Part of a small language model's weights.
Size: 12 heads of 64, vocabulary 32000.
Architecture: LayerNorm before each block, learned positions, biases, tied embeddings.
Training: a variant of Muon for these matrices, 1936M tokens, 14188 steps.
Each number is 128 + 24 x the weight over its row's rms, rounded and kept within 0 to 255. Layers, rows and columns count from 0. The size above them is the row's rms in percent of the matrix's.

# layer 4 attention output, 768x768, rms 0.127, rows 270-305, columns 0-191
size [102 104 101  99 101  99 100 102 105 101  97  98 102  96 100 101 105 102 100 105  98  98 102 103  97  94  99 101  98  92  99 104  99 105  95 102]
[[103 107 135 145 133 177 122 139 117 166 145 133 116 149 173 138 140 126 142 138 155 157 186 157 158 121 139 107 110 159 130 159 119 114 148 117 125 147 139 162 118 116 159 113 151 167  99 143 124 116  80 149 161 127 133 123 110 104 111 125 128 147 163 107 120 132 131  97 136 154 103 130 107  66 113 148 143 151 118 112 120  97  62 165 120 139 115 143 176 146 121 137 140 108  93 143 102 131 106 138 133 101 143 140  89 137 147 131  81 118 105 156 157 187 137 123 103 148  98  98 137 138 146 135 130  95 110 120 144 164 132 137 139 132  84  98 130 143  91 138 104 119 129 110 130 125 121 122 135 113 160 117 102 121 166 154 155 136 134 120 113 107 106  84  94 135 105 126 144 120 130 152 130  96  89 150 160 127 131 135 123 109 159 112 115 130 112 139 177 133 158 144]
 [146 113  92 133  85 122 118 164 108 101 181 132 164 123 138 149 117 156 124 118 141 119 186 109 112  89 134 137 151 125 127 105 149 125 126 147 131 108 151 159 143 116 168  83 117 118 106 109 148 155 109 131  98 130 148 113 127 124 155 119 127 116 133 129 155 159 127 142 107 123 117 142 151 117 163 136 103 104 158  87  93 162 113 145 166 121 146 111 177 121 109 145 171 128 157 132 115  76 109 125 140 150 129 197 119 133 154 131 141  99 134 121 146  96 110 102 137 137 158 128 144 153 102 140 149 110 161 104 102 104 106 162 137 119 149  93 164 154 133 182 160 119 143 131 106 139 118 110 148 141 116 150 142 158 117 122 138 143 111  80 125 147 108 113 127 130 135 136 179 169 152  95 133 114 149  72 109 122  97 116 144 127 119 114  97 138 157 161 107 131 136 137]
 [114 118 126 127 101 103 156 145 134 136  88  92 177 151 111 150  83 134 127 133  96 151 148 128  95  96 126  83 117 152 137 167  93 148 142 118 174 108 107 133 120 103 148 124  85 149 118 149 105 126 156  99 113 130 125 122 143 100 141 115 121 116 142 176  95  81 141 111 148 116 129 140 119 112 129 113 125 159 107 125 152  92 116 124  91 118 161 126 100 156 132 134 137 145 103  84 137  98 117 129 128 134 128  80 115 136 145 110 120 128 140  93 140 101 147  99 132 136 127 142 123 121 131 106 165 123 114 159 141  95 123 139 120  87  93 139 144 144  96 132 124 135 112  91 108 115 124 122 126  91 125 151 138  86 144 161 117 147 130 118  81  90 155 141 120 159 147 133 139 107 162 144 114 128 125 133 133 123 135  88 137 108 171 161 156 181 149 107 112 154 148 131]
 [125 114 111 110 143 130 149  94 149 139 129 120 133 128 124 135 121 116 120 111 125 121 156 152 149 155  94 122 142 150  93  92  99  81 129 137 146 147 136 129  85 157 158 134 143 140 102 149 151 130  77 103 149 112  99 141 122 144  94 176 125 147 139 152 155 136  98  94 160 146 152 155  94 113 167 145 128 154 121 114 149 121 172 145 113 124 153 120 115 128 101 140 109 121 162 144 123 137 150 104 145 147 114 147 168 154 123 197 138 140 124 137 155 166 153 107 146 136 148 105 152 112 122 180 145 130 117  97 138 138 155 117 184 135 106  87 107 159 147 123 163 156 144  71  94  68 109 132 133  73  66  93 155 137 113 111 139 131 117 131 150  63  93 100 166 110 161 145 135 118 136 162 143 160 131 146 166 163 128 125 169 131 170 126  90  85 118 167 121 100 158 128]
 [105 141 167 115 113 141 147 103  90 136 132 113 128 128 134 124 112 121 128 138 103 135  88 116 107 104 136 130 103 154  98 155 150 186 162 130 141 127  98 115 123 129 133 108 150 134 111 133  94 121 130 114 141 118 153 138 147  81  79 105 129 144 123 158 168 150 107 153 150 128 131 163 120 107 146 108 175 126 149 114 125 156 136 129 117  94 130 177 107 147 115 154 143 170  87 151  99 117 176 153  85 120 148 144 111 131 180 127 118 173 127 132 105 111 141  83 111 128 131 121 125 159 128 174 142 101 112 170  81 140 100  88 160 142 111 101 118 105 119 115 162 110 104 117  69 129 110 121 153 137 143 112 164 145 158 128  95 122 101 140 101 129 128 108 151 163 124  80 106 153 127 122 123 119 123 108 134 147 167 131 118  74 111 116 122 151 133 108  74 141 154 101]
 [148  78 131 103 114 157 128 162 141 147 140 101 132 111 128 188  95 136 104 109 120 164 113 134 147 125 134  93 137 122  82 123 117 127 134 160 136 144 136 142 122 134 133 148 147 164 172  94 122  93 116  92 160 151  94 123 112 122  88 143 143 142 145 130 147 112 106 119  99 115 117 101 136 129 108 126 111 116 157 121 109 106 100 130  92 140 168 165 141  80 138 151 130 120 114 149  97 102  95 127 123 156  80 118 141  98 114  61 122 143 150 158 123 112 147 148 159 173 115 140 129 134 163 125 133 143 124 124 125 101  79 129 162 148 112 166 150 117 100 141 129 113 126 101 166 126 150 120 164  98 125 113 113 145 134 147 116 140 148 124 106 153 155  74 153 130 102 111 116 123 121 127 131 114  92 128 114 172  92 116 163 138 138 113 118 124 162 101 115 122  78  86]
 [170 132 155 126 131 119 138 145 133  94  93 108 131 139 121 145 137 138 131 132 111 171 128 102 112 142 139 137 154 136 124  86 135 152 141 162 106 116 116 120 130 140 155 141 166 112 124 123 128 123 165 116 139 149 127 120 133 142 130 114  81 100 129 129 152 121 144 145 136 153 117 140 144 115 128 106 141 106 107 160 112 148 135 130 140 168 132 120 108 153 164 106 110  61 125 140 127 104 111  88 111 110 124 160  98  88 136 150 119 151 130 140 167 112 134 113 110 162 121 159 130 149 144 167 169 109 147 165  94 151 109  88 165 156 134  63 154 105 125 127 131 139 164 127 140 142 156 115 150 153 117 142 117 131  94 102 121 116 110 105 141 106 138 119 104 114 156  93 129 156 120 146 134 122 114 128 146 131 130 150 135 103  59 148 148 149 109 116 104 101 131 141]
 [138 143 144 150 138 133 110  95 123 124 149 127 127 155 146 123 140 132 164 110 139 113 152  96 109 126 149 128 132 152 104 138 124 108 120 115 114 120  78  92 154 111 105 106 171 117 103 136  75 138 135  90 140 143 117 120 129  99 124 120 130 152 153 147 146 109 135 101 123 129 170 112 134 176 169 103 133 145 119 154 131  84  91 165 109 131 120 139 149 115 135 104 159 121 112 121 133 139 125 145 137 126  98 136 121 160 125 155 106  79 183 106 146 121 137 136 107 143 155 108 188 144 122 132  75 126 134 109  85 141  99 113  98 126  91 141 124 151 152 116  98 155  82 126 126 166 136 129 104 159 142 137 139  91 150 146 141 145 100 109 124 135 104 178 122 126 141 153 120 135 124 155 104 144 135 119 164 108 131 140 112 128 109 161 149 104 101 127 104  92 103 145]
 [147 141 157 120 124 144 146 154 144 171 112 131 110 125 110 107  98 148 132 121 135 123 148 135 142 100 106 130 126 113 123 138 120 129 164 163 158 120 150 126 143 140 145 122 103  62 174 116 104 112 120 146 158  95 104 107 106 116 152 159 125 134 129 126 130 161 140 151  80  90 130 108 115  97 128 118 130 141 107 176 116 123  94 105 114 165 110  92 121 126 132 189 143 170 123 115 119 148 141 119  99 154 153 136 123 116 130 134 120 102 151 119 150 140 147 113 160 149 103 129 128 135 146 114 139 126 124 117 154 144 119  98 119 120 100 124 114 124 171 128 134 125 168 120 110 126 173 155 113 169 125 113  97  95 179 119 102 138 138 151 143 131  70  96 146 158 121 117 138 115 104  97 127  88 178  85 124 141 151 123 135 157 122 129 112 104  91 137 116  96 116 118]
 [133 112 153 164 125 116 132 142 173 124 142 128 151 118 113 132 144 103 132 151 152 107 128 145 105  93 151 144 148 103 122 131 102 161 152 126 120 122 187 109  84 116 124 159 129 103 175 126 171 143 122 141 154  93 119 108 142 131  90 137 127 132 152 103 152 136 137 152 133 167 132  48  95 166 147 137 144 118  98 132 150 154 141  72 133 160 113 115 134 134 108 161 137 147 103 145 141 165 137 147 137 143 112 128 103 143 139 165 133 142 159 127  58 138 131 159 123 140  96 139 134 182 145  93 137 129  73 135 146 102 145 151 158 103 117 139 114 125 120 131  95 136 155 136 126  96 143 119 125 130 107 122 116 100 104 130 146 100 154 113 150 181 101 139 129  93  78  95 108 143 131 142 131 132 129 145 103 135 123 127 133 111 121  81 114 124 143 129 177 152 111  94]
 [135 136 132 134  97  98 169 147 110 114 119 116 114 110 129 157 101 135 117 127 133 124 123 160 115 143 142 104 128  99 118 135 104 155 138 100 126 124 126 152 120 129 112  81 127 131 132 112 151 149 123 142 137 143 131 103 107 145 107 114 147 150 132 110  83 118 157 165  51 158 157 119 120 129 147  84 124 122  77 128 102 152 124 190 116 149 139 112 149 146 104 139 138 118 150 138 130  91 143  66 133 121  93 101 150 138 145 125 100 143 119 111  66 130 107 156 126 129  58 132 148 156 108 143 114 156 144 105 160 116 128 146 180 119 147 158 146 154 184 130 163 146 110 153 154 154 154 122 125  86 122 139 149 116 110 123 129 150 125 139 124 122 137 143  98  95 127 143 109 105 124  95 117 169 141 152 102 140  99 142 152 113  83 131 134 189 145 117 131 117 118 134]
 [120 136 112 140 133  89 111 127 159 111 133 114 125 120 114 108 180 123 136 109 151  83 148 153 115 159  93 150  91 124 100 145 105 118 124 144 162 107  91 164 130 142 101 110  95 109 115 124 124 122 103 124 135 145 158 128 102 104 174  88 101 161 116 114  83 109  93 160 132 115 109 102 142  98 155 125 139 138 118 161 144 144 125 147  63 119 126 130  80 108 132 152  81 128 146 134 147 169 114 140 124 134 172 107 108  80  96 122 117 142 142 135 131 109 173 135 135 122 189 126 107 131 114 114 162 119  99  88 145 106 139 125 145 123 134 132  94 143 165 119 115 109  93 164 119 127 109 114  98 167 104  85 117  88 103 121 127  82 151 116 156 132 126 107 123 119 156 145 137  92 149  92 124 127 138 146  94 106 114 127 136 101 134 159 127 107 146 107 123 110 101 136]
 [139 115 110 164  98 147 155 100 147 102 114 150 118 156 133 110 110  93 131 128 177 141 106 125 102 145 110 117 152 174 111 110 124 128 105 119 108 127 155 142 102 117 118 172 123 101 160 125  98 126 139 149  65  97 118  82 104 101 113 127 135 121 117 102 110 122 133  83 131 112 138  79 109 120 139 123  89 129  84 136 126 112 112 125 127 113 120  86 129 162 120  79 150 140 140  77 157 155 118 129 136 125 161 158 160  90 122 117 151 135 137 121  87 152 131 148 145 108 140  90 135 132 108 131  78 103  74 144 103 161 133 137 136 120 104 142  66 133 143 122 181 129 146 113 150 129 130 105 134 148 129 133 162 140 127 159  82 142  72 111 157 123 119 142 123 160 105 145 125 147 151 129 112 155 136 148 140 146 117 114 129 123 103 125 133 123 104 121 114 118 103 139]
 [136  73 125 125 121 127 128 132 128 125 122 143 161 135 163 143 144 100 164 115 152 132 100 104 150 135 135  87 157 110 100 132 115 150 119 131 115 108 135 126 130 132 126 128 163 100  86 155 131 147 142 126 126 148 124 111 112 136 145 142 121 152 131 149 126 122 122 105 113 127 104 170 121 178 121 141 160 133  95  99 112 163 122 112 127 100 127  86 121 182 138 122 145 111 133 135 169 121  94 112 126 132 123 163 117 117 126 139 150 121 136 138 154 105 106 136 147 108 157  94 170 142  82 103 118  91 112 108 127 133 136 160 137  98  97 181 143 110 123  86 178 126 134  79 108 103 166 105 124 120 155  74 144 135 137 143 107 124 116 139  99 133  92 110 108 122 129 176  89 104 100 107 110 187 148 124 143 141 111 131 150 118 162  93 100 127 122 148 164 145 113  95]
 [126 114 125 114 110 112 142 107 137 155 113 123 154 127 179 133 129  97 138 149 166 135 131  75  97 120 111 100 118 113 131 139 144 154 128  98 115 120 179 156 122 143 123 125 142 145 108 111 157 141 165 126 127 150 105 125 113 136 107 105 146  81 129 137  97 103 100 122 194 132 140 136 110 121 111 107 148 131 133 139 175 113 128 181 193  98 148 140 119 135  99 101 130 124 155 138 123 157 129 150 176 169 143 137 136  97 147 126 155 119 141 189 123 143 152 124 107 124  96 100 101 105 121  95 133 124 126  82 138 137 122 127 124  86 123  82 133  82 166 112  98  96 114 177 142 161 112  87  95 101 155 143 166 115 118 106  88 100 114 101 111 127 108 174 123 142 108 119 108 142 168 124 104 109 139 111 123 159 121 142 141 136 110 124  86 153  88 130 146 114 128 123]
 [ 94 149 112 121 139 174  99  92 132 132 104 150 148 150 143 139 166 128 110 168 151 110 109 103 122 131 111  96 146 132 133 154  81  96 141 150 117 106 134 158 132 108 165 122  95  93 117  99 155 168 105 152 141 116 130  76 163 175 109 159 112 147 123  91  81 115 152 116 152 125 118 116 104 169 144 108 143 130 128  67 179  78 146  88 139  80 118 114 143 124 132 108 137 101 130 117  95 172 118 135 150 168 110 117  76 132 138  89 116 132 150 192 125 125  88 116 138 142 141 106 126 148 130 164  82 111 138 134 135 122 168 113  80 130 148 108 124 139 119 117 144 113 127 131 157 150 158 122 164 128 147 106 146 117 137 123 139 146 193 129 155 110  82  89 152 159 100  57 145 141 117 147  98 125 158  99 136 100 163 118 131 101 142 163 135 136 135 128 133 126 143 161]
 [113 140 102 154 144 124 107 104 131 126 139 172 138 149 151 127 135  88 171 111 151 113 134 155 108 137 108 133 120 118  93  99 145 112 124 168 121 104 126  85 119 123  97 133 128 144 128  99 100 205 130 108 142 113 122 115  97 134 118 131 137 121 124 124 181 163  83 107 103 153 146 116  87 123  97 162 112 126 150 176 132 130 123 158 151 157 132 113 117 113 143 144 106 100 111 108 127 147 120 154 124 135 171 137 143 160 135 134 141 113 122 134 120 119 141 178 134  82  91 148 146 122 125 131 110 120 145 133 139 147 131 146 131 174 141 117 125 118 106 103 129 141 144 131 108 124 126 100 193 115 103 150 171  90 101 116 117 155 138  94 167  93 123 136 122  94 139 128 160 156 118 141 142 113 118 121 123 171 157 151 126 176 111 126 162 114 108  99  82 133 124 106]
 [133 110 133 112 139  90 121 131 133  95 111 150 132 157 141 189 106 154 125 117 113 108 119 162 106 133 150 145 105 157 138 116 114 108 100 171 138  91 117  99 117 108  85 126 121 131 141 146 137 104 145 127 148 183 140 120 123 151 152 169 116 116 147 124 144 149 103 101 140 128 153 134 149 120 107 147 131 149  98 141  90 147 133  87 131 138 136 111 125  88 150 154 148 107 134  94 133 127 100  88 116 109 128 122 116 135 128 109 113 144 126 145 105 105 125 132 145 113 156 135 140 112 114 136 138 138 110 132 153 130 117 144 158 124 138 167 163 144 110  94 168 156 127 119  96 126 119 180 163 120 147 105 165 132  76 139 138 101 140  94 102 102 153 122 118  79 126 129 141 168 120  91 109 163  86 109 128 136 144 145 128 135 109 115 141 129 110 164 116 137 125 121]
 [127 139 147 145 110 122 106  97 150 160 105 127 154 102 104 116 130  86 112 130 137 155 107 110 145  89 144 147 143 141 140  92 104  75 116 100 108 137 168 113 123 104 144 119 138 121 145 155 157 128 104  94 206 115 168 124 108 114 158 170 119 116 164 106 121  73 133 114 128 121 136 109 174 111 132 146 106 130 142 109 132 118 110 164 115 133 113  60 125 137 109 111 140 132 131 160 153 129  91 143 102 127 131 114 147 108 104 108 167 135 118 173 165 135 154 155 158  74 177 136 138 133 105 116 104 176 127 136 157 107 135 144 122 161 134 160 164 143 130 115 135 133 130 135 139 113 154 132 130 139 140 113 173 165 155 159 160 108 107 132 153 109  91 171 125 127 133 150 111 130 135 151  92 139  98 136 112 189  99  95 129 157 130 137 167 123 157 148 155  89 127 122]
 [140 156 149 123 173 154 138 153 148 149 102 169 117 120 108 103  79 135 102 151  86 161 101 168  74 135 142 126 160  94 119  96 159 107 162 118 167 110  77  78 154 109 115  98 121 167 147 134 123 118 107 161 121 175  99 106 127 154 120 108 132 111 110 127 126 146 115 119 105 147 125 127  92 108  82 108 128 159 112  69  93 131 121 106 118 110 127 145  88 111 108 141 104 150  85 107 135 115 137  73 120 144 120 157 127 128 142 136 143 121 115 145 156 123 126 118 145  95 112 138 112  66 115 112 123  75 162 132 170 133  88 130 112 124  80 182  84 103 128 178  97 145 140 147 140 106 121 144 134 124 125 128  89 116 143 131 133 176 139 124 146 106 137 123 111 110 119 139 126 148 146 124 132 125 179  85 155  84 143 150 112 120 111 185 115 104 129 128 119 166 137 153]
 [135 125 153 122 108 150 162 157  74 127 100 125 140 121 114 117 114 139 117 110 147  94 164 116 138 142 152 125  91 138 131 138 137 106 125 120 163  44 126 157 120 135 183 168 116 160 118 145  99 102 121 146 101 124 135 122  97  97 128 110 129 115 127  98 133 115 166 131 127 149 134 120 118 100 138 163 134 108 132 104  83 139  96 112 100 149 170 108 179 127 169 179  83 150 156 165 133 142 104 152 126 118 155 162 107 104 116  75 147 135 136 104 170  75 133 160 103 128 121 127 152 138 108 131  95 114 152 161  97 138 128 128 121 179 174 106 121 185 144 108 128 139 121 143 165 139 124 124 109 118 133 120 147  95 143  97 132 147  80 130 154 130 188 119 120 157 156 142 196 176  97 119 160 113 151 176 140 175 109 130  78 112 123 145 163 148 126 141 121 119 141  81]
 [149 153 144 141 134 161 148 128 171 121 111  98 133  93 142 138 144 104 167  92 132 104 151 147 155 142 114 104 152  85 120 118 107 121 136 140 155 131 150 127 123 108 123  82 159 112 137 151 177 135 143 169 121  79 156 110 105  70 134 137 109 132 114 133 130 135 105 116  85 133 169 120 171 108 109 144 121 117 152  85 139 142 137 129  80 104 125 134 128 122 135 124 133  84 135 142 150 131 108 104 125 141 151 140 125 158 107 145  85 148 131 130 109  84  98 103 124 137 100 108 153 129 156 106 145 158 109 120 149 124 158 165 123 122 161 117  98 140 125 157 169 126 114 113  99 138 122 113 148 110 108 132  88 143 153 115 154  81 188 148 124 117 134 130 125 162 145 165 125 131 111 129 115 146 140 111 128 133  93 133 133 126 117 133 114 111 179 146 174 114 147 141]
 [136 143 147  84 124 106 111 120 187 146 123 134 129 142 138 111 115 124 125 144 148 153 141 183 136 111 118 107  99 108  94 118 136 134 120  89 166 124  89 122 152 128 110 139 164  92 127 134 159 153 142 105 105 152 107  85 137 124 135 135  75 122 112 126 100 114 138 101 100 165 132 118 136 106 135 140 107 126 144 139  95 125 125 173 121  94 115 139 108 106 141  97 119 132  99 128 147 166 140 126 139  72 120 141 140 136 151 111  96 124 146 146 185 118  84 114 132 122 121 143 121 144 143 160 115 136  95  97 131 104  99 116 128 165 158 117 130 136 131  92 123 142 133 118 128 109 167 142 125 181 133 105 158 140 142 170 129  93  99 108 151 158 144 163 132  95 130 154 131  92 144 121 138 145 128 167 125 141  93 142 189 112 109  96 156 129 125 103 110 112 134 117]
 [100 100 111 134 162 135 119 105  99 174  81 121 135 146 136 138 122 118 114 166 159 141 146  76 109  76 138 104 136 160 120 139 141 158 122 129 117 138 147 118 107  86 129 120  93 127 138 144 106 155 153 180 153 128 132 138 137 131 130 120 129 108 124 153 134 127 175  90 123 158 104 125 132 114 139 133  81 130 131 161 170 129 140 140 127  93 164 151 129 141 116 132 132 182 131 136 130 181 118 119 134 136 134 134 134 135 124 153 134  65 150 125 130 163 139 111 145 150 154 119 123 137 140 136 138 147 184 112 126 170 122 116  85 138  84 120 129 131 143 127 105  81 163 103 105 116  96 160 131 133 107 119 121 108  93 147 197 117 102 124  67 159 112 143 104  89 157 171 157 124 130 155 135 173 113 152 114 130 112 122 135 120 137 123 140 149 106 154 154 135 106 109]
 [153 105 129 123 159 120 150 141 138 163 139 112 104 101 148 143 171 129 159 107 120 102 135 133 113 164  96 140 112 145 121 113  86 113  96 159 122 149 146 130 149 137 173  93 155 128 119 137 124  92 114 166 123 102  71 131 119 130 143 115 129 114 147 136 120 137 107 159 142 159 134 137 121 132 120  83 112 114  76 130  78 150 150 125 142 154 152 136 130  95  80 100 143 145 111 150 100 173 116 148 120 132 139 107 128 172  89  94 114  89 100 126 155 166 127 134 153 162 141 157 126 146 171 110 125  80 103 105 142 127 115 139 163 135 189 118 134 154 138 139  91 169  95 128  96 119 109 108 121 107 162  99 112 105 106 117 116 132 115 147 137 124  93 152 155 121 105 123 148 134 157 109 154 125 141 129 130 123 125 133 154 159 180 113 106 137 169 155 128 119 149 189]
 [119 144 136 159 135 137  89 142 159 114 137 137  63 120 131  90 155 132 136 135 162 113 122 100 115 133 162 129 105 112 137  76 128 138 113 123 170 136 102 102 135 115 113 144 120  97 111 141  92 140 123 127 109 133 141 111 135 129 135  94 140  96 151  99 133 116 116  97 126 125 107 108  98 168 124 129 156  99 138 127 111  93 128 119 153 132 114  80 111 100 158  82 111 150 144 106 108 120 112 107 198 145 116 114 142 138 115  89  93 116 105  96 161 192 150 129 113 123 119 140 111  92 114  87  78 178 117 109 167 126 143 126 154 114 129 110 145 155 176 145 138  99 132 178 156 129 110 157 152 132 176 138 128 142 117 108 119 115 133 132 148 135  59 140 123 113 112 143 137 116 105 122 122 117 111 141 120 113 105 115 103 139 140  97  99 139 145 132 155 148  82 120]
 [103 124  94 146 101 118 118 121 124 138 131 111 108 127  67 124 113 144 130 128 137 163 137 136 135 158 125 103 130 185 117 135 121 128  94 121 114 111 123 120  99 150 123 110  94 146 139 133 157 140  88  90 127  89 155 119 165 102 131 139  86 134 136 116 135 146 106 118 148 140 137 164 121 124 128 103  83 157 111  88 111 140  86 110 128 110 128 120 136 120  97 144 116 134 157 121 126  88 119 111 135 129  62 123 140 142 166 115 147 135 151 136  99  94 134 139 113 121 126 123 134 108 120 128 120 136 102 140  99 129  76 132  86  98 139  93 131 123 129 154 124 101 155 150 140 146 137 109 118 106  74 169 158 137 106 116 151 161 141 124 116 101 143 130 136 117 137 125 160  98 159 132 162 145 139  95 161 122 126 113 155 145 125 108 118 122 114 160 129 114 136  99]
 [148 168 150 118 110 156 135 142 159 109 151 109 163 138 120 127 157 116 158 136 118 165 121 126 116 149 152 157 108 112 147  94 126  86 137 152 102 138 160  95 133 101 131  94 124 152 104 138 112 137 131 113 134 150 118  95 162 118 122 141  98  92 147 144 165 107 128 191 141 150 162 138 146 109 123 118 126 172 166 156 108 157  99  79 136 160 147 100 129 112  78  89 127  36 100 106 142 114 144 147 128 116 122 153 112 129 142 140 102 129 124 137 114 116 145 145 103 145 112 130 138 135  96 168 121 107 130 132 109 102 116 117 133 106 107 157 183 136 152 140 130  79 108 153 119 121 139  82 148 111 183 131 101 143 146 106  97 141  95 100 124 139 143  99 121  96 141 151 123 134 109 174 131 180 180 165  95 148 112 176 107 152 146 158 143 133 111 118 141 105 146 151]
 [116 120 130 121 134 124 111 114 119 116 108  95 106 113 144 165 160 130 124 132 137  89 129 131 113 112  92 128 139 149 164 167 123 130 115 176  96 114 113 125 154 156 104 154  84 135 133 117 134 159 156 163 105 126 123 128 151 126 161  53 104 105  72 131 171 167 119 153 143 150 138 140 158  98 148 137  98 147  92 123 137 108 158 133 179 113 132 137 122 131  82 133  93 154 145 147 155 135 171 143 120 148 132 111 165 152 138 111 106 127 153 170 151 127 128  83  59 108 136 149 129 156 131 123 120 166 152 126 143 124 138 155 156 128 138 141 181 175 118 134 111 145 163 152 113 203 106 125 151  97 110 140 172  92 142 103 171 141 103 146 133 168 166 144 169 127 126 125 102 120 127 120 136 131 131 101 133 130 166 158 159 117 156 100 114 149 124 123 127 125 168 117]
 [117 128 129  97 124 172 130 128 122 123  93 116  85 119 121  96 126 126  99 150 110 149 110 145 138 122 164  97 125  94 154  97 121  95 133 151 125 123 138 133 115 115  88 121 117 133 101 110 129 136  63 127 116 105 155 160 164 140 108 129 121 124 195 124 127 154 102 168 138 107 140 164  82 100 125 160 101 131 128 149 129 164 129 129 135  84 109 141 145 115  93 133 156 156 112 116 138 140 121 142  97 142 109 133 129 124 141 140 113 135  77 123 121 133 129 109 134 145 104 115 109 157 165 100 105 143 126 119 135 161 115 109 103 120 109 122 101 115 136 133 141 132 159 127 126 139  94 151  78 125 142 148  98 169 157 129 135 156  98 103  89 138 106 142 133  85  94 133 132 113 177 115 114 133  96 132 142 141  96 153 105 143 148 129 105 128  95 107 138 155 140 112]
 [134 121 133 107 135 102 131 114 140 113  76 107 107  91 168 100 142 132 109 122 128 132 155 128  91 160 127 187 136 118 143 162 104 107 158 128 113 130 117 117 121 141 130 164 118 102 162 150 115 109  77 144 123  78 126 119 121 135 124 189 140 147 184 137 167 121 101 126 112 153 119 126 122 112  97 145 109 112 147 122 144 157 134 123 131 140 156 155 170 156 119 124 106 110 165 109 190 113 103 130 127  96 110 114 110 104 154 120 140 108 117 102  98 135  68 130  89 111 144 151 136 155 112 160 124 162 140 113 107 119 119 101  93 154 111 133 129 134 112 136 134 175 128 126 105 125 133 138 133 136  95  79 175 127 109 146 139 178 115 136 129 147  90 159 111 103 135 101 141 130 172 134  95 134 150 139 125 148 107 128 126 167  96 146 133  85 133 123 136 115 144 133]
 [114  65 132 128 134 124 116 140 129 127 122 133 110 107 139 145 102 160 142 140 113  75 133 151 144 145 129 109 120 124 126 147 125 139 121 112  94 125  64 147 143 112 156 148 130 145 143 109 149 105 125 153  97 142 123 172 124 121  99 111 104 128 145 115 128 146  92 138 102 159 126 102 142 118 123 111 153 115 134 143 103  93 127 159 155  69 148 123 103 155 126 114 153 159 127 113 144 151 152 129 100  75 103 135 147 150 159 142 113 108 137 103 128 138 123 123 121 121  99 146 154 140 133 120 126 107 165 148 120 137 141 137 147 114 146 127 104 125 187 129 140 115 183 110 158 103 145 147 141  81 123 144  74 137  84 120 106 106 145 125  98  88 125 182 152 133 142 116 168 103 151 136 128 116 127 171 147  87 123 146 113 122 142 120 107 174 118 118 132 175 132  97]
 [101 126 126 162 148 135 113  89 120 102 146 141 126 148 109 158 118 131 100 125 115 147  99 118 144 108 142 162 124 134 109 108 143 108 106 131 119 142 127 132 110 151 120 134  70 141 110 118 158 135 132 118 148 134 148 106 166 155 104 151  99 115 130 113 117 109 128  86 142 126 144 131  90 109 171 165 117 159 156 110 128 132 109 115 126 130 101  99 126 128 138 170 147 153 113 126 106 172 102 107 158 170  96  84 129 132  96 125 154 139 118 142 164  97 109 162 170 140 147 160 154 116 110 133 136 121 139 106 136 102 155 112 145 120 158 105 121 117 118 105  98 128 106 158 133  85 161 116 141 119 148 105 134 115 112 125 186 117 179  97 172  91 121 109 159 101 159 121 139 134 105 134 153 107 108 121 136 124 134 118 126 140 136 106 132 114  84 142 148 117 150  92]
 [151 128 110 132 129 141 110 126 146 159 155 139  84 117 111  92 128 127 111 123 106  80 126 145 125 131 149 131 151  89 146 134 187 104 124 113 131 144 155 138 135 158 130 150 114 125 129 150 108 112 160  86 146 103  85 101 153 101 130 113  98 120  99 139 164 115 103 100 153 154 118 103 133 139 152 104 100 145 162 107  77 153  76 130 123 143 139 130  89 154  75  88 126  88 133 119 156 114 114 106 114 138 164 106 134 128 157 140 117 127 104 179 117 134 118 109 101 170 118 115 128 101  91 164 115  98  96 109 118 129 145 141  99 108 108 131 113 123 111 130 153 123 120 131 141 107 175  91 108 126  90 106 148 156 125  97  99 106 102 129 145 144 155 129 105  58  69 150 178 105 155 169 110 196  95 134 125 105 115 137 146  84 107 116 120 128 112 107 149 163 147 122]
 [126 117 111 128 118 123 135 122 120  93 127 144 109 158 180  75 110 111 133 179 176 131 150 126  69  98 140 119 160 110  91 160 141 137 140 129 113 128 137 173 149 139 147 101 102 140 140 116 121 150  82 113 162 111  96  97 107 128 139 153 110 121 119 145 128  96 109 136 114 138 120 160 160  77 126 142 121 129 140 132 103 120 123 146 140 174 127 152  72 116 135 191 134 141  96 109 134 129 156 130 123  82 105 151 126 156 107 185 130 113 108 149 110 174 117 140 123  97 158 105 111 136 118 111 123 138 125 151  99 127 150 152 122 177  93 127 150 160 125 142 151  89 151 121  99 146 142 137 112 151 132 115 135 148 115 150 140 122 111 110 117 160 160 116 109 134 118 159 118 137 152 144 124  81 176 117 152 196 138 108 107  99 140 114  92 113 108 120 120 146 112 151]
 [135 111  98 134 134 100 150 137 127  72 115 129 133 155 136 167 160 138 108  97 144 109 140  90 137 138 116 169 103 133 129 154 103 120 139 122 129  99  83  92 187 138 110 133 119 141  60  99 134 103 122 116 129 108 104 147 114 122 144 107 222 134 103 148 135 107 112 122  86 171 108 151 135 146 158 126 155 101 101 108 125 148 150 138 119 128 111  95 127  98  90 101 119 135 185 115 132  88 141 114  80 127 144  99 135  95 133  94 133 145 160 126 143  96 124  97 128 162 131 132 149 125 158 122 139 131 146  98 142 115 126 101 109 160 148 108 128 144 101 121  98 150 140  96 148 146  85 108 164  81 135 130 155 154 100 125 105 113  88 160 158 112  97  99 139 155 115 109 127 111 111  98 141 135 162 106  92 142 136 157  76 127 181 120 122 137 133 109 125  97 171 133]]